{"n_kv_head": 1, "head_dim": 64, "d_mlp": 384, "vocab_size": 5056, "norm": "rmsnorm", "norm_place": "pre", "norm_eps": 1e-05, "qk_norm": false, "init": "normal", "init_std_down": 0.0826, "optimizer": "soap_variant", "decay_fraction": 1.0}
Each number is 500 + 50 x the weight over its row's rms, rounded and kept within 0 to 999. Layers, rows and columns count from 0. Numbers have three digits each. The size before them is the row's rms in percent of the matrix's.

# down: layer 10 MLP down (transposed), 384x128, rms 0.0829, rows 279-345, columns 64-127
# gate: layer 10 MLP gate, 384x128, rms 0.0824, rows 280-346, columns 64-127
# up: layer 10 MLP up, 384x128, rms 0.0821, rows 280-345, columns 64-127
down279 099:362500486559520499541506470390567529520565480482519493576435474534554494466570472493524558536425620423524472495512471537507526478570468548468545478440475455500618647515492516433477431525555556
gate280 097:464624514403453530500465549433454592471537498576494484451560535561559450534521454462461541501564539515487432432509468446492531448493497479527530565587409533440521356521504466461554558587515437
up280 093:500596492574469417645541466428472504588519541559457508519446583505517570448577504424439545504433415558445550546621533505456483469534465614528429452527550507505491571480499454455394516568477514
down280 098:548510532504530509509546486539384454496549451558480476533450571570516521453513505490445442441434442523471496481496547586616599451588477446479545462490492406500388511509533550492544583417416462
gate281 110:537571574489456528610421505490494420417452426525454502516476425529534483564491458518444537413441482503459503550464470476578404482467431529485489500493460456513582553537556462425472551606495442
up281 108:490420476529464451541590426510486463581497500567516499458484601536527569467532683413515435576509490525493493434548453570473506468544526542518418528482546508526402557576481475576554498437494511
down281 106:437495502495389478531481464592496450505381456589501522513532491474527473473447477552444462531548467529507563531566496467495436543401617536565527554463400438540467486515519552435485526544502443
gate282 105:437538503463546470445538468593543519507502539513483541490587435455598520580587630443582508532506548528489583579472423472584465469534538557469483552503446529478464537484582429491463478458503565
up282 102:593384415516499539489515490487495457478536481483470572530560550471398450496456437638505519454512519412561509517499504497479428494545537422491532547422443494526572507441455543481507511576511562
down282 109:496591526557560489500451550481422473475514494528552508488439464491509508503526435467520541484501565452517545525443453421496558504466510566596480561523500528496464486632562486512537484530589481
gate283 115:505477572493403520506551467431416468410517477537411508503504544471498442426470546538488517526540554515581456535489468419548549518415509528396456558501418519475526572550456579531512566497458476
up283 106:564497605482532579502515523518479563539419483540483514458525501561524539465595525473572516579471448585478435537541544343515502513507616473543428510530554485496478468577506571427566585516635454
down283 105:515459630545506458587536534521509408605405472483513515472487603539490618469526559478516578607493521507523418528409454525431561499523458469423525607586466502508372512501571500440530536459530562
gate284 104:516493612572489482523462455468507496522499493530528473471497450528470487459409477574480404472435363420496487483468586512460535533464435572527519543473533472633449464522422483474463511520451520
up284 101:514463379471519552513466496523469504465497553578488490432499477563521534539524527501539480552456458444538492518425515530476549503484540394483458484560418476427555512478370465493475521479531454
down284 103:546455453454569616443509448548529542554472483503450510453557536495372566439536455540545585473559450551469512533439472499465536519449489555593584536414507567625528463483479487443530504544517570
gate285 096:465543502537508461562505510596630522505522554525486544454506560478503506527523422514518511563511519484485558468406467555487466543531445541472469452453400464660488491526394427534487587502439555
up285 108:444506357472498501553409506568604472589510538479554495485445531523515440519507447463432553492452550470489426459456534511486470472590472479480493553494493488543448438462506564488551501561436461
down285 088:485496558458467411453484531501377396454502479598542468499518467447463498534518581532526496397544575497508505462521533552432459512456647493507473457418505485548521492483611490537477476519552463
gate286 104:539524452479452443497419475411463540593539382509525483494569553498471554420488482480493474550561543385520470514531534511507427446498500448450590540514431554540394529490515472510485490371469492
up286 103:533446488418510550534615457402467485496470488529504545486445519461538465481537503420482438535504467527386421429548516432442481533473514537415542497479539437472552487588586551599490504552514460
down286 107:446498470530528547518499535495472550444430617481458486528458521482534444515532520518486440406476535603423428458505459452444484494445434585451468493546473481507505486493600446471467520566546445
gate287 100:507541430509466483473463591487461537388482572516551564535421533460542495428457521499451536500401426486497544491540567542588547476519523530471575503431539485494468549543522493559544521541559564
up287 098:479535405493424498483476533489504464528436567533475509538455602570471463463554469565470488443500512569435530458592568552523513559492523456549656490479556572493529484424527467594588476523455589
down287 096:445473573420587458467522526479465503558464470480471432436479406528530419505515411562543518462531576455479508512538390503466484472521484484476446547528511445518504513491527511484463583548517385
gate288 103:526437461408484521524436537395543420519549479521498563538566576545503494475427544531503450487551489557473553464418465568523528555462490511537447617478483489453501524530518418499568497489471481
up288 104:509441542553552441423460441585574447548527558487476520461463444476536501457514465490554456539448484417536422452448567524437427523499528463566488513513476408549517527488542414548515414520520491
down288 107:514458466619571556439467598537517535432494517526483553610559405438441508484438447527472598475522529547529492521525502449575480518484597495537555434485421429501481471580469578517452496453491506
gate289 110:436502539522465549490416467410579497478525393447531497568472509498511504499485554593450474530521514459514477536525581481520445469519447490509461523448392515491485505598506506514588408511476522
up289 118:419494475558552484461538506436464493529525411582518534516591453520431561544479505477539577455456541499515378521418437483462475461508495588529426413526398468512553438455554525502479475459550530
down289 109:498461516527584543483539498489477532533631468538553562423452509426442485516459498604443616511479521520567445452560501416553540463498516497444419513504459479534530527463392490512476424474454516
gate290 101:528466450534498582462473467509571425421546586520468442495488505573471521490510409497479528516484451447518523515394469426408465503477522490461466450479481535483506551575462564567538488468484503
up290 100:503495572400520430539545473548527471549563435514466517459511541494475489452426504541551547588523485465418502489602487560469474532467474508524484504463536472488513532598526588515498513497602546
down290 092:445542521386519569485437493388501583489545529465449443498580439369558472468551499416516496538519472518431555462554408569532420540564572485496510563551516526422426463512493522573563530516550418
gate291 095:468474581585496602583474474450562462565452521587495524469451508544445538512490359470438536528570433465496494454436496451548585427515519536492399544501471443486505462504470521583577554481449511
up291 096:431630635491479537529456418553403464469533565588501481481447467447534502471442405515505400505438419508516406543547517431461508434536526558507506486413499542429499481479550554508445530441528427
down291 097:493545421483472460522488403533521486575560557498485478417477450508522499479541536545401540480477519523540487585496462556572463484481458496612466441441428464385434520514571456553502523548553502
gate292 098:566559471525493459577464488487529544566436438571572421513633508505536436531599527484554500491451412591451571529480462514507482482528498519459479504495471498526435553458458519574495561475459556
up292 094:500487534503511527465579571541526383421439590478494468465496499521464519530486481438469567562502479395490483419571487489504543521517592413486442552409576508462484545472551596496498426445482539
down292 094:333562507548528599482505551464460499529430486492511553544533555542385434452482473544581482474523503556534453520485510496471524545502444538362440518476404453551432494455541563520438572572578462
gate293 106:445520598471485494517504442487495453500540437424592565556607480520546593608542546444519501498511508444563537531525586504492511489428551535435484508442555586432447573492482533563517550487377518
up293 102:492473433475507505514439579490459486609588429461511510532618454490579571567454502523584471562521490512502542440453467506508478412505547539486461452467530535536512524399588536587464567513499522
down293 098:424432596365472507434481473508469485474514484421585418522537506452532535426479442382534435520543471444536442491438497535483458490434433419462517454514655480520510534466527483543483461486475457
gate294 105:510565498574509563483630586442477493463571528451482559548496410439542560591450484478496463466463526465580506501518552551586472458465464520490410538549471527462557469541463420460500438412576478
up294 099:470495459561532484406453496557512530477512516455489445465479474524506565412466647563478410489438409464517438479479512444474602495518487472457423483536406514533526579601494507453522525437529502
down294 098:494567480499419475479479501440510512558426523508519539441515526417477518516492596456490373492494422422543526464456516504452454483499516478578531465507403401448580471543490497554486442588621533
gate295 099:582386545429539461493483480511510522446526418521528447519473555490591508558557525448448538555552515435556527524507552514587523541474501544382534565430394510469524562563530493526530439470419498
up295 100:461501510511591423546513545438498418513462521577492492505473472505544504478502364513496435467493576428557462450511439532501601539496513481520573508485479393534460515415516481544519458534506445
down295 093:600529464591438495525503482431497549513487471490537517505516514432472506462547576418537497542480495423515566526562415574516458471472449453416496483412386501559421598544471434503494556455412457
gate296 103:483608568458492503445571494481548429503542480526544532509602433425477510515542463562453399520471464389489533557579444510487518504613501554515439453465548496404389519450516450576525558550480398
up296 098:432513494429561450519463589533428472517476496504437576498543480534530494469518515410455429473555550530560549520472544579518425588579481479518475423443479439501414473512455565453587457518586499
down296 096:450478387497484361532587497584491447597487556566515477448488466505488576424509590502602428577512547427512587479531490466564638466565507549526529447445592506551518521557485557496521557492503525
gate297 110:464561487502541546489495526544527527467464463492621458585464541494505554579490499484452416499547475443553494541464510458589541423530516446399543502537556518431383503603565518435501487420474381
up297 103:507445433576499446512454485563517447514536478465500421472443568446516513550447586478500480544571492465561553484492526449509521397480534480519543488541600515521471489454512624435619463444393437
down297 102:523581472551454463465495549531558404510531507489404442492598526545525478430566584420413526492448602447480566462484431467443522494575461524491506539415451478457492467428446459452501550477519471
gate298 105:481527517501478522512528499552566592392431518406504465527536410439487588572520503523551492489500515481480448489504426521444463526506439422471605483454481508468516550456443554563551433574506448
up298 097:526439537550450493500502491559556478617495491499477512390584472465502457372561459480400442570557489512455493511493482528478484525556475586482427483531548545511518552515430482520426542446438516
down298 101:507532512515538493551498480529450495535512501444585540449503462521471444463508418425497505573494541507445521477540538576421482614481476507453551474439484546526553450474491579543441490454512570
gate299 101:438539549481515523426475466456516536438437510457483534469468525475430424449526478602521497516564508507527420446411480515523428477507389496478476480554486437540569494457584429467480557494492543
up299 092:493547445608488556535450487531493533421427535503528480464482510512516545491501531528482498523585483490561453531459426515515448514425569516472478426538501392473515459435455470498488440455475481
down299 094:451538413488450456460531422529532495533476533442558557466562548487515461516559510507543485566455474509569436499507521594544406488581421503454392480476524429493545497470558469560455501554477462
gate300 107:433517523448546537469548501479498509464516449495578461525534539533478491575467443557472418587521566510513444522411562469499484525548546537592511564503463473532565452577587551571485585511544654
up300 109:433499451455488550497442499487550491449453559458536605440483359517412496470413562491520528591493369571476474553583545413484511496467490379474449436587508493480458478621480469593513512495514502
down300 109:531623543477488477581505596507533500465375519501535535509534518511513523522561520371465503445414429444484551457448507480505463508490588463528535657627540567448485446505447564429383477537543479
gate301 109:570498495451465512476392518516546500548463475466551521529480452539498515485461590478414453496522473535501475548479505563440452429523498556413588444504538598482491422408488428597557582560531430
up301 105:465587551534471452518578476557454401447558609510499485456505486505534505490536439484583516490460499414421508440559519535521428488474500480517549489548509514528463502451508506356560516537539517
down301 110:577563517547549427571492451571472522453420519400463568528511468453436509465545413537553552528483579450454525524518512557433491536482518465513477441512521394556495522581626429426527530473490477
gate302 099:539399490530554504483459579549472539501465561475545529543457391433620621551497502512505599470505598492535541509437627519446515497481467539420576547538514509542477451486520460481583458430439429
up302 094:513400522408468590527471495456550511475486562353428535410483499446432504535516580557556520579484424458565462470550498542555464477518603517485534519532588463479424551497488549587537525522546477
down302 098:506470527532541590529523489513471556526397535519519425574496549469567484478439535457532532493543480503585541478515576585446458503497431495497505566551556515469470470463466411494499586451521548
gate303 100:454472464466540534452536494481613500460491496512458454475520473498475460505520477539461468528428448504567479596470597535560533436493568517486541602409521457434448507477553546539477537444521544
up303 093:557518524586545452498526468495468530571582483399427528482497522473553582473447496501507500580539435510513487426463493494426544479449491498520548567482403446457551475512613506413531526508566476
down303 100:497500487537590412605542544493399542469464528495433423437466561467516554491553538498518438431518548387473568459537458423542487530459623466480530503571508431394462550525535449564485471578499447
gate304 105:553526448408626535436555522449559488462506494483474467458548480554571485488458562533439556363514470463547521478370467540580497583509512533499608561585611479437444489496440500596476546549523486
up304 096:431545575410537458517468555509525445423485549495532490553533489444574450552549480484520428564545569466422481541598530500486504503536502480538470513543463456488441428497502489478560509603605505
down304 102:411526513472504521506566509465463490517423424469462428575572526473643481573548479536484518531472510496588485546449564492480431520597431532495510516607537449532427549477608543459523428531551530
gate305 100:551511503435517559507498443442485474437514457553468549479566578446544525546559484476526426541530487509417549405484536440370479514517537462572515567515494412440571428482504542553507550484490517
up305 102:610544533443499501504507565490454503493547482535518526447440568497501509457411471443536592472441446530523482475545495521489460500465549542533442433531575494548572436473493461472465458581424524
down305 101:519530476516507428530472512458487547519508527473365521496472533558525456449440400491438488514593452540568463534545483472458452459590502476510502543598539519440550509575439602573437489491472547
gate306 090:481504516525501485357533587455461520452537516524470563491448564494412563598446512501493439455411469445475559496442429510449533482518513451457495463517370492442405583511454433510469442438556494
up306 099:529581505466501497464416534544555480494482461436476506437484449569565550570431505490538466570456556475453466514394432583435503501495549522469495403388445423552434512510436544495573542455557456
down306 081:495486498513614315551518577530468534463455526525450541533455469470493509544572548486524475546458416502528533507526414483504588514514517529474519465587454478549397625510490537485432450617542505
gate307 090:446485507499517424596479485565492482420596559501428625541442467432578443506531464484567575529427470429518565517533568527504486511511537528508470559493537520465494487483493508528423429432499450
up307 090:524463537486482560534428490474515445463576519528615449581556489542499463581525418471559462534566429534536483454439598549470553478382487479519565512449509477384557467488493471561490527378491496
down307 089:590520418510522385540520495497560468463505623447474461607481473416463514472544532467424547481466558528582486502471460407437539483500487562523488402420456494484562527502532529609415489548538511
gate308 090:522492540504524574510459491486539540460463527497483463526594536574584547549574422463507462532422404441533475459480426375504463414460410451516504387441448481441503584568425513542495486581460526
up308 091:482479543417512451469559475402459445407571470526519558524448591492509486451584572567361503493483520460430467557504538489585567383391388436468523499467471490526505582458476521504536425558507489
down308 090:556497567511443414508536459506464489505434447493577457468486470465440519451459489527493526538530515556529518473557538530500453556507601551560479361543567494532474392472541488553469556429507438
gate309 095:513536453529551442502482518497479493546565562584562507458433535451377431600490435535397465455544443465445510531543512464460563416453476488479511428466498643432445601526548421491528582455456516
up309 098:517504577552521544445458469499519465570491566414485525522562533554584536522486536472507524646420581477521527411402446522516475456460490495496463514486443550588516480587502530489519489624523463
down309 096:527502428513561347508539458548484477493511537523473539588570478494396482459431495464487540476617519604555491551570530451429573498493479511465536453454483617501600558483577498502458551435473555
gate310 097:537516423482508424504480545539552402506427380472576569494496434467490590418470404535481522480553507545499513569417579485488537562554550557495545509573546473532487493484562464479604465527508436
up310 097:452650512449456486529459485595442518459419485462483539478529568548489544437470498445442555454612508564554509563471489477376478540502508568492495478496537438476492546501503483429523501474491518
down310 095:584456616511487576463519541506530469485495513434536483469484384548535521524522464518464560473453503493510447514464470444430415500511394543552470536505506412453529435561415517625517462520504482
gate311 101:513429447567622534518529555526380442491553519405495411411579534525463423520526508498479474522544481470524519444494466461591527542530582607416458464494439506476453492559526505420428594528507568
up311 098:585470461474524487488525577555457491490520501515510404528446500503593533439485514549476471484517451383491449593584494487521507460564492423551483359448525559487514544572514432448576482473516552
down311 102:426456497541504503511498562571450492535505525522481494495499608589562544466527546510474552527425475573472561487520438542531587385498509588529461602497571543514482444509494528444504575453554463
gate312 087:470533410591491512494500575504489556592547522422529418514521493577457514474462504531490564417565538418452631363494568518485478481563507479557534511547556528413478476552589522520520513549430491
up312 095:442507500540526407466445497551420496444496484513542502537587516318524516454503550399453408469505585564399577489495467502458451503432473512427449538527550556501521487502480455558489532466530483
down312 089:470632461491533536513484486383532491584519472394536564548392512600520568522491552548574444494467529488508603539496442527501559513493483539402431500474506498517516568498467442475510481616473475
gate313 107:492536513538463544545588477444482565542499526544579488475498650529579576464546497445446465488416487453485525459446410502512530513482536567536495461504443487406430579435505497510570476460526485
up313 110:521532516499554562464513502513514465495626376409540505503560479471514568447521546518615425512567460501465451457491491493522386419534556496539532465528382519463436474515513506442497526535442415
down313 099:516521604557519612417563496498463497573479424436566481543458452462518592512553481409501390459575512514508526443509541482489514468576491511563472500534454511397490530575488589550420519555470482
gate314 099:437535465542556550538482552424469544410480352448551499479489523454590581510457511475479574539490510450478578537526542489519483433449461520531478522424554499559410441683517569503445513543581564
up314 105:608496446472466462528513477487564522590522525478445495469398515535467533508458449522604551425343470464475481485470399507461548481456477456545494520524491559447582506515479516529514525420421511
down314 098:492486570516455557497505496502544488431415473487503466564538526435583498552524517566524509581563515513414537584512555458464582424519482516460506465482572450448478448445509629433489461559407503
gate315 095:431571421481509466468415518550546434647517591548430452490580499468506511456525488516517416507463443488585525407474493511608572497513565474525500519586551477455499582558549467488529571481467510
up315 103:460461469431496544535470470573478602560470544481546587542491564367444488517526509567492447566527505546491565531495446586464510513532613567491570441460462474553396487547464459384499496522491506
down315 096:466494539568504441471486514551525542581514446523474442521446495580452473423417542516454601547571555552492367548499544456493496489441587465587498490435492554514507508448534521522435454531487423
gate316 110:480524543515437515471503445521465467446476462477595487546516392550500550468545431566484427561533459487538583502408542497496477460439552537540545520492464552464515490562494524558491504460524501
up316 105:454562525444489417612412546474416475416500489427584466515537498520498548519442577442462490519556509433504473502576551531540535482449553465571417518463452468413506475563586466520597505498559466
down316 104:505418611463478461559550436447520484518481474483499415480537498384540534457486560458449542556508501571572614461482587442504492480561378528566485456526464558477507539549487493456507641488627499
gate317 095:474465514511448506546525477454487503474493511448497568507470488497557436397406471462458481441544489418510544460443482543464509565480533403555485642455505419430464451485501488482479403481485430
up317 092:613458463475489394472519430510564447508591464581494469513561396485571552485462486609510514431527475512528448482488391527531534541552510519516558490443453542451457576507529551411447589460522520
down317 091:353442489434553487564409430481476460416534430509521513610624455531452493425508439500525426501540509472497545468492539476490487540554514533532496555446382545564501449524494578527459539529508457
gate318 106:502539524504508546587596471470493533510496553481566428511576521443511488489544574464444541515441539417453444594517555537596549503511458473486606477542466388535435503484489463410467420445475486
up318 103:452531409416594498471366463562444485443407468462518522532481460583543527433517450558534516537491438509485551472498545445482518459565525497574462479417505568527486430528450562471415476437427509
down318 100:543504476517517435459514534573551457425495463554520553459486420447425503475479442518525514461524484446507478446588550375510445549539518495450569428572547514498538477532508456547499602415483455
gate319 103:530496497526584538523585441432495459490470529488565451403559587489373547532508499496517455478462480466441591517446488531525482498525537495505522437502462475427478537513596487523615458432435515
up319 108:503561483457468516427538515636587457472460573497547521441457486481545555488445564444440387492515488556507441453477463401563599527464548478490438529613530476517497422451471541457512533478395432
down319 100:476469586464520468572524424441533511571597484520388532506525464467482594524584486521543484622511567499528589525590573465521492458460471513428507430489488512555484549451570480455515500505570432
gate320 095:467515551406492526554495543500516534538531477401402460560423442508599476473446585426483486514483455499489516480485500562433501478513533553468549536551550561570425407587442510478399540418524484
up320 096:497477430549519500433493543509520466497493424473587497438523538541459449482507473501578505473502516470412499464477481498553505517467429522529476367539545453468593564433449556559501447444525559
down320 106:527485429522495544482552522425470545439504522488574512553506452535401394494418538527561477541525431496400484495544471486447567449549454493519496459476568473540481569516510520500588482578476476
gate321 095:550532493520519488546485560580395536492504459434585479633400485497486532437517518475455441464617534480532570414452397483580432470455460467502543473526489466541507386529482449474433473490527505
up321 089:516594393453550497483398480474496525537471464564545552492565514447467372491563513467486536534499519526539518585608500496483508425537479476481506493473453507521564464565484444576588534406523483
down321 096:589411544553590500467470531536395533568497553473496487531552567509522499486384551489545479537520503478424433480536455540541486482595522492560365499424562459494516525432563578556536512555577486
gate322 101:521455535453476547522592484530516506621479466450595492522521440616455607526510504526442568575603504444518496481524522496529551499371465461516473586557539484481551465458490574458551523543537457
up322 102:435343538488477595445507478518518443544469473506474549520491483508542635483475598551527442542576576486471554582441481438504552486440501446500473591438480428524483565485554513453536541555612373
down322 103:483439545524422351512521496537508530557462509457550425528571430573665494502499490503500441477466505497520525529472501431530562464599478413497573506520465592510467476556479384500513496476554375
gate323 090:512582457483503535544462417380483524513485506448436462555509594448493429480522396524548541425482537440484554495514517500501501566463592636519572500474494519472470401513424518540523504475498528
up323 096:474516468557532550442507565524473587468567504545515515577424435524500565413479485496544571502591601599449517564431525543549489437456600386490529508482555502519550480501524542522553403485501497
down323 091:496353518534498418505574510589540506491479525560504450444504457486458460461500519494528507524558439450476522446513456514453521465452510461513451516461445488549443524528391391407496462496519528
gate324 097:431436535479417529544532407423510506489364475539486557554460622518499465568568569513426459539471487517428439559482497449485589507466509514525570600536452435530570519526555528499503528495586507
up324 099:499517465457483525543464539437466496527504444443493596452509494518486532514585448560517515501540463499505603440504548581506444511399473565444569515385499463638533366482542522523544526595549534
down324 100:566509445420488479506569490379433523494519425492480430534534485439446408501542499505478509439497532498497498462527468511464524433524527502554579429531456477536528427546554508515542496509523481
gate325 091:445512528592479502650615447321573520507506485582541544541460546548433456446511529497512482468458569507495393453514506536492511441557487527544492601472446584573525474463568477524510406493583543
up325 093:577460615455489568477448477590427419493502583477492492450530605457503569478548424470527466559495464462520486531569490573472460505464504448559504520494569525481477441554516489376552510432441546
down325 093:491537469489493458683500466418599453562541467530436585624503503399466547519500468527438530505488515520460534422491472513503437545521506518447441495567506536548514518524451551482525440399504388
gate326 133:483470477502469524520467465438511529501396467547517475484525486498444476497526405444487605487527492429435503463488504466469497513493544532475705506515483459468593486511533546563508538481538504
up326 116:494459504476481505449464500516513517548501457449441550498548424395455490494535500534454543496506434490475437474563512520496492537545593411461643594573501496512619569464528466474524494482567534
down326 110:528526518497547484492554552563547482528493512489495464513419458530588492490456594502491390472452558526532537548528472549457475489482384450589341616446527548485460492482512435500447493517442501
gate327 101:516487491508432523484442424445440445618473523436507441436488540441452526485483455516486419584511479457460501474526457562545567469407525512446568452508540519488532463451579463542598617480563433
up327 105:608514616551479557521530495457524460556471478491455510470524472495480455585554488521389517510531530484513528427450494490560419510337535539454617488489511521503578376479526495481460465509530534
down327 104:640436534508518655540472425496531494465503396504520545481555452550539471557529455566528492554505523498497523560535547475488516562514514535526536485464554484523501470452550474497428466542500505
gate328 095:531468463447541536572467557440501563418487566538585491426501547480495478418480471371429503509485455501533487585540523506522430579562383576463490484517408483515472417506474501547522510450507479
up328 096:486507511438541504540610491426557380529501512506477553504534559436499512509542461442480498537453525490580422515413449549516562499462524477507567503595458497534455541518393540575492535487505477
down328 095:474532462494469456502490489491506417472530536406525455492471534590494480484362425460485456490446474487453490499558488474504532482513471534531514636478626592584528474475513482549496465516551511
gate329 114:474537405456459585472499518445514570487548477461537589536536427478580481540496561506574391476508463461426551533501434503547511496600533580513506643426486474508495534583485503425467492530514511
up329 102:536496450491442494498464531475359517490585439476420490554528568462471552457440517566542500444353554473549473554513497433502506452573533472513405493435534518427470507461479494448484448519416630
down329 111:572514553419491417443471597526431507588449493378483478534551479485471545569508575556488471561510500525534495518471470494497571548561558543407497453471537462536461488548539473604482507526521492
gate330 100:417560583517428492502507391527494569555473463475606468473502468564501478555469470430528468509438517417446485501465553421512558539427415498521536506452460518554590548556543557516473480501468513
up330 100:508457544445389538488444537524452476460472518488482568497628643516570460400540530590542486528506585414526484469404481474435416502481436526494553470525511381507396514509525560505557514526509565
down330 098:456535346596515537545465454509474574424512531520611602471424492553558477509546449598472476534554503450519474523457456490523455442492566480488504540479530499460462568445596493461474436444503479
gate331 096:521439509583489490482497483496464579498479466539535425504512449554443487521434550486466447519405471528527549502430461509472530438426496493463600487539476404484554482561486481473522532441512523
up331 094:553527373576545439480500505513519539569410515506519545535464537514531568478613586562512569524487531475469484458563536453524480500438501499521442493450519419444541428543499381554493396533558535
down331 087:413526511535576404516548522485535532487537449514550512512570363465512518446555509465531493488608423481497444465474496497495476471479525558472420564453561558505432506443503652445434534488522470
gate332 099:521530506526423518516517445539554432453494497540510465538543542426559578575465421481510522431464449425503511454382577460534438506465615525430485492522512511448440531517557509478482553529435562
up332 102:532593353574519535489489411623536502548518522523480522471483470490508561491519504552513443498517462541564470545506423509444530492404532483583618523445564528522541505545496435471452480548515483
down332 099:472473527559465545561512549502530520411423419523581443540485473505589466545478480556525574477501501530466440475612446494539502437468598459400458503505571573445477467492550488575490508419549468
gate333 100:506520501529562520425469424508530497542476571511531501477536454471434367566462548438583497474466448575490573460496598517556449367457522543463517484484585501607440522467436476460505429511497581
up333 099:484443454577469502496602487501457539457500550500548458549478554418507521504543471492453675561520505396464468548508533536466419486507557528514583486529538494564517466582440573467384523442515442
down333 102:494480545455632559554490544599555547502480505476458467419504410483610507480495491570501381396619520439547537473592519456433485452507552494436447427455435491541429471486490525539552434451397470
gate334 112:448423492498418552538473489449525544517482467568553534551534516570501525608419540523571519571503378606489456562531505494518552491515519427498483536523460399467517499540543532525542482465517594
up334 115:548484540569487513569430550461514566552494458467487525473514435425484578482521522463540506493553494523348504487468507499471443554532528505410500381399472540465462481487515514518475474604449439
down334 111:462548365562472491525500527429489439528402509439510434614451428461497515490492500508458558478451475505509434525546525474478390527546507455538587558422479536428509516512591487546588502461427470
gate335 103:528404469519500531495540545511491491448602562552489499517456603479482493580490500476502549539514482538427496612602503524597546457566463519383446533474527453428433518514504474470494455605519461
up335 103:587471578559539608539524531451410470505573576505580414457466565543446504492491453464522541427457456440517485459583577521422414491490486549474420499443465519403515451519508492423568503500506475
down335 105:463437471478450536491532495441399443574495502440551522525468565560500499347520546461517510486525491451559460455450425511464512496478459487524483459444544510506493463493555418602577490419491450
gate336 100:598487492503434563494474536398569490460605431500560543472419496487560423507623476519530446504403488473499487587459503530553561554465483490533526456443519415550527522410400444583536538561498553
up336 102:526525469484511535557407585512564515519569554610506478435494549483564545530531472510488565449479516506470589523508514403417534560578404398480497570511368462406538434402545451471507487451542421
down336 102:504499352426536458535530448537608531470443535417491452463536506519447543420386577552449474443541488550489415522619531468423418437452496466465571539466556527413548491517500563458384515541418432
gate337 103:475497468472474571438510441487533479447466537414386517506494560499500561477473557475455537479528457500487497468438511476502483476387455565535456504546462599406485485490531481406554606431637423
up337 092:512505455447526514546553516473500537415438510492599588413514519480460571572468521481555448432505424428421498522525375569577501495550508527575522474573521456497550462394554540460426467505450551
down337 104:571602380442496556383537564480486469544521554482567445389476469612523540521527396560503615475499494502564460547528414500498495474510508533550563509537501499441526461438458517465442534538444521
gate338 102:484501480440480516492508501509517482534468508416552512450480447536455461508476418558415557484505558504412447472462457554578446421540550476532414503561530427546566484503492480465479529522430497
up338 104:607529486545499505510505388533424573588459532608502555542545536504484500466497428442539427574590531505561511465528470433498532514424485496536507568505494642496449418565478521486488500559519502
down338 111:513479491514455453533472464436467493411399435480461514514512584562444529516500514536413478549492462544452474497511561605605532425480485414527485593476537491513514469496500485546521537433606556
gate339 095:493473441518544566450555429608448539493541557532506489526399447583525608554534473547574494524440477548470513530485539425554507507489464477415411457548498541471477543536449440465512505506579412
up339 091:433510469468585525441415475594483552454467472523600495454467440488501506554571495572507558557555624503505506466401522419615568512527568477412513489552504486439564487484430484526448483459492475
down339 102:485422525498628489515515461530589470472518482573466533472485478473520514451440475489504502571514575446504517495436438500499495412557530491460445561487513527471481590469525518431516448534519412
gate340 100:397477442538432531460513520477518539471497533503446522509462498466555517413483486576615455577457518463492534555429523575393470603487455432412494504545457456470508505531574507585525524459514508
up340 103:521500568447504460385510465459452467507554550517509514543446535504474585477571588556562506616452563475498492549527496561477503582554437494437472535564503474590515547468427502539483490506507425
down340 106:525452534456504498466454574519533489480546537519475479535428486451399480610578555530514443535457537486445584467485542500514452412535510514450386451557440586512526453477448430439481556534495571
gate341 092:494531473467547573489612531418597455462476526528549513541462613525487556490541592468509548478401507468528614446525484432501532393497529391477463456415496531480482553548588527556484498553440456
up341 093:491462543555507434432500478459463493513420449556412546463529523442409519442627473443496538522423460451479482445402447517534570473481443469485552531568543448485451612517456453550549511665464500
down341 092:506598544521456403471516487444525546558435550503508418465463370545415525549447462581526448524519482568445512613515537551436433533500459567462526431562474525621460479569463556454456542473428535
gate342 096:539481437463574559536483508507439484470479480493415446493437505468411430505506465535459530497494536472491495515511500466447628493517447460447581454469477576429510525540494391431521569521445499
up342 098:518536493457595473441448526456524509453586535548520371543533525517533491550444518536439506446630485587584568548427428481573503528561413459429587488447588545431531473512421494560540419494469557
down342 098:510525533485463489473544408580492517459487566442528572495492458444455476489556491522462471580451481568507467504529598490497485526580530508538590528592506403474629477611438453478520543505505554
gate343 101:468519591486486580523524541535491569520534403521335434499464541525475550469498490462426519431563420483555556516450439580520553496485414476533574435495550553484517485472580530399531544433393452
up343 108:468456550514462527494503476521499417523514502501580489482536471446548504482486564575440615590452565591489497493496428534487562480506575481594460466412485527411509502575484452406484552514421558
down343 100:460501515566506473519471501537557533459491561497509496490592476505491501452426488490465476395559402444511489496552490581437464559491557538453531442544428381427427507457494503575415447488424536
gate344 107:501442479492464556584478526456451559496394552514487491490472467513570551486491449506482451543498528472465439531348543473408423534427453483458457473504546571440507521550571430503434489571418493
up344 106:544553547575598500531520591610456519506506646547425479508533468549560485447460447482537502477480511521667475508440487598456510504523501513422551466539541558443474575544530465394460495489501484
down344 104:498503537479480618496480518595521526535600499485522564431511462494451525525495426511514584560590533613503462561565526527519511454598473471475496535492555555429546435449425489426544466556522406
gate345 098:498445482407487526518409529507459541527391567504544529506447508483550508515372573420442531429497499470460475441478516477578460404505558587504486531472541522468441490489508511510592534480506489
up345 098:477488514424521505503606552534501480425423551374537489488556493541500455442462410467393543474468468498487482545429553413502487575537461489377480599540482581444488562538541390545456436520470443
down345 100:507526531468421557500518577457407538523494496498460603608466544549548587509455464533429401460468411536453493581456481487490498537557530418466448567469478431488482451473555443540496492504443553
gate346 097:545454445461489483596490494537498501509475563516538477473536599468525495527483377473507556493534534516510548526473413498633532465435454463549514586433501508492457519623492523638562466474490426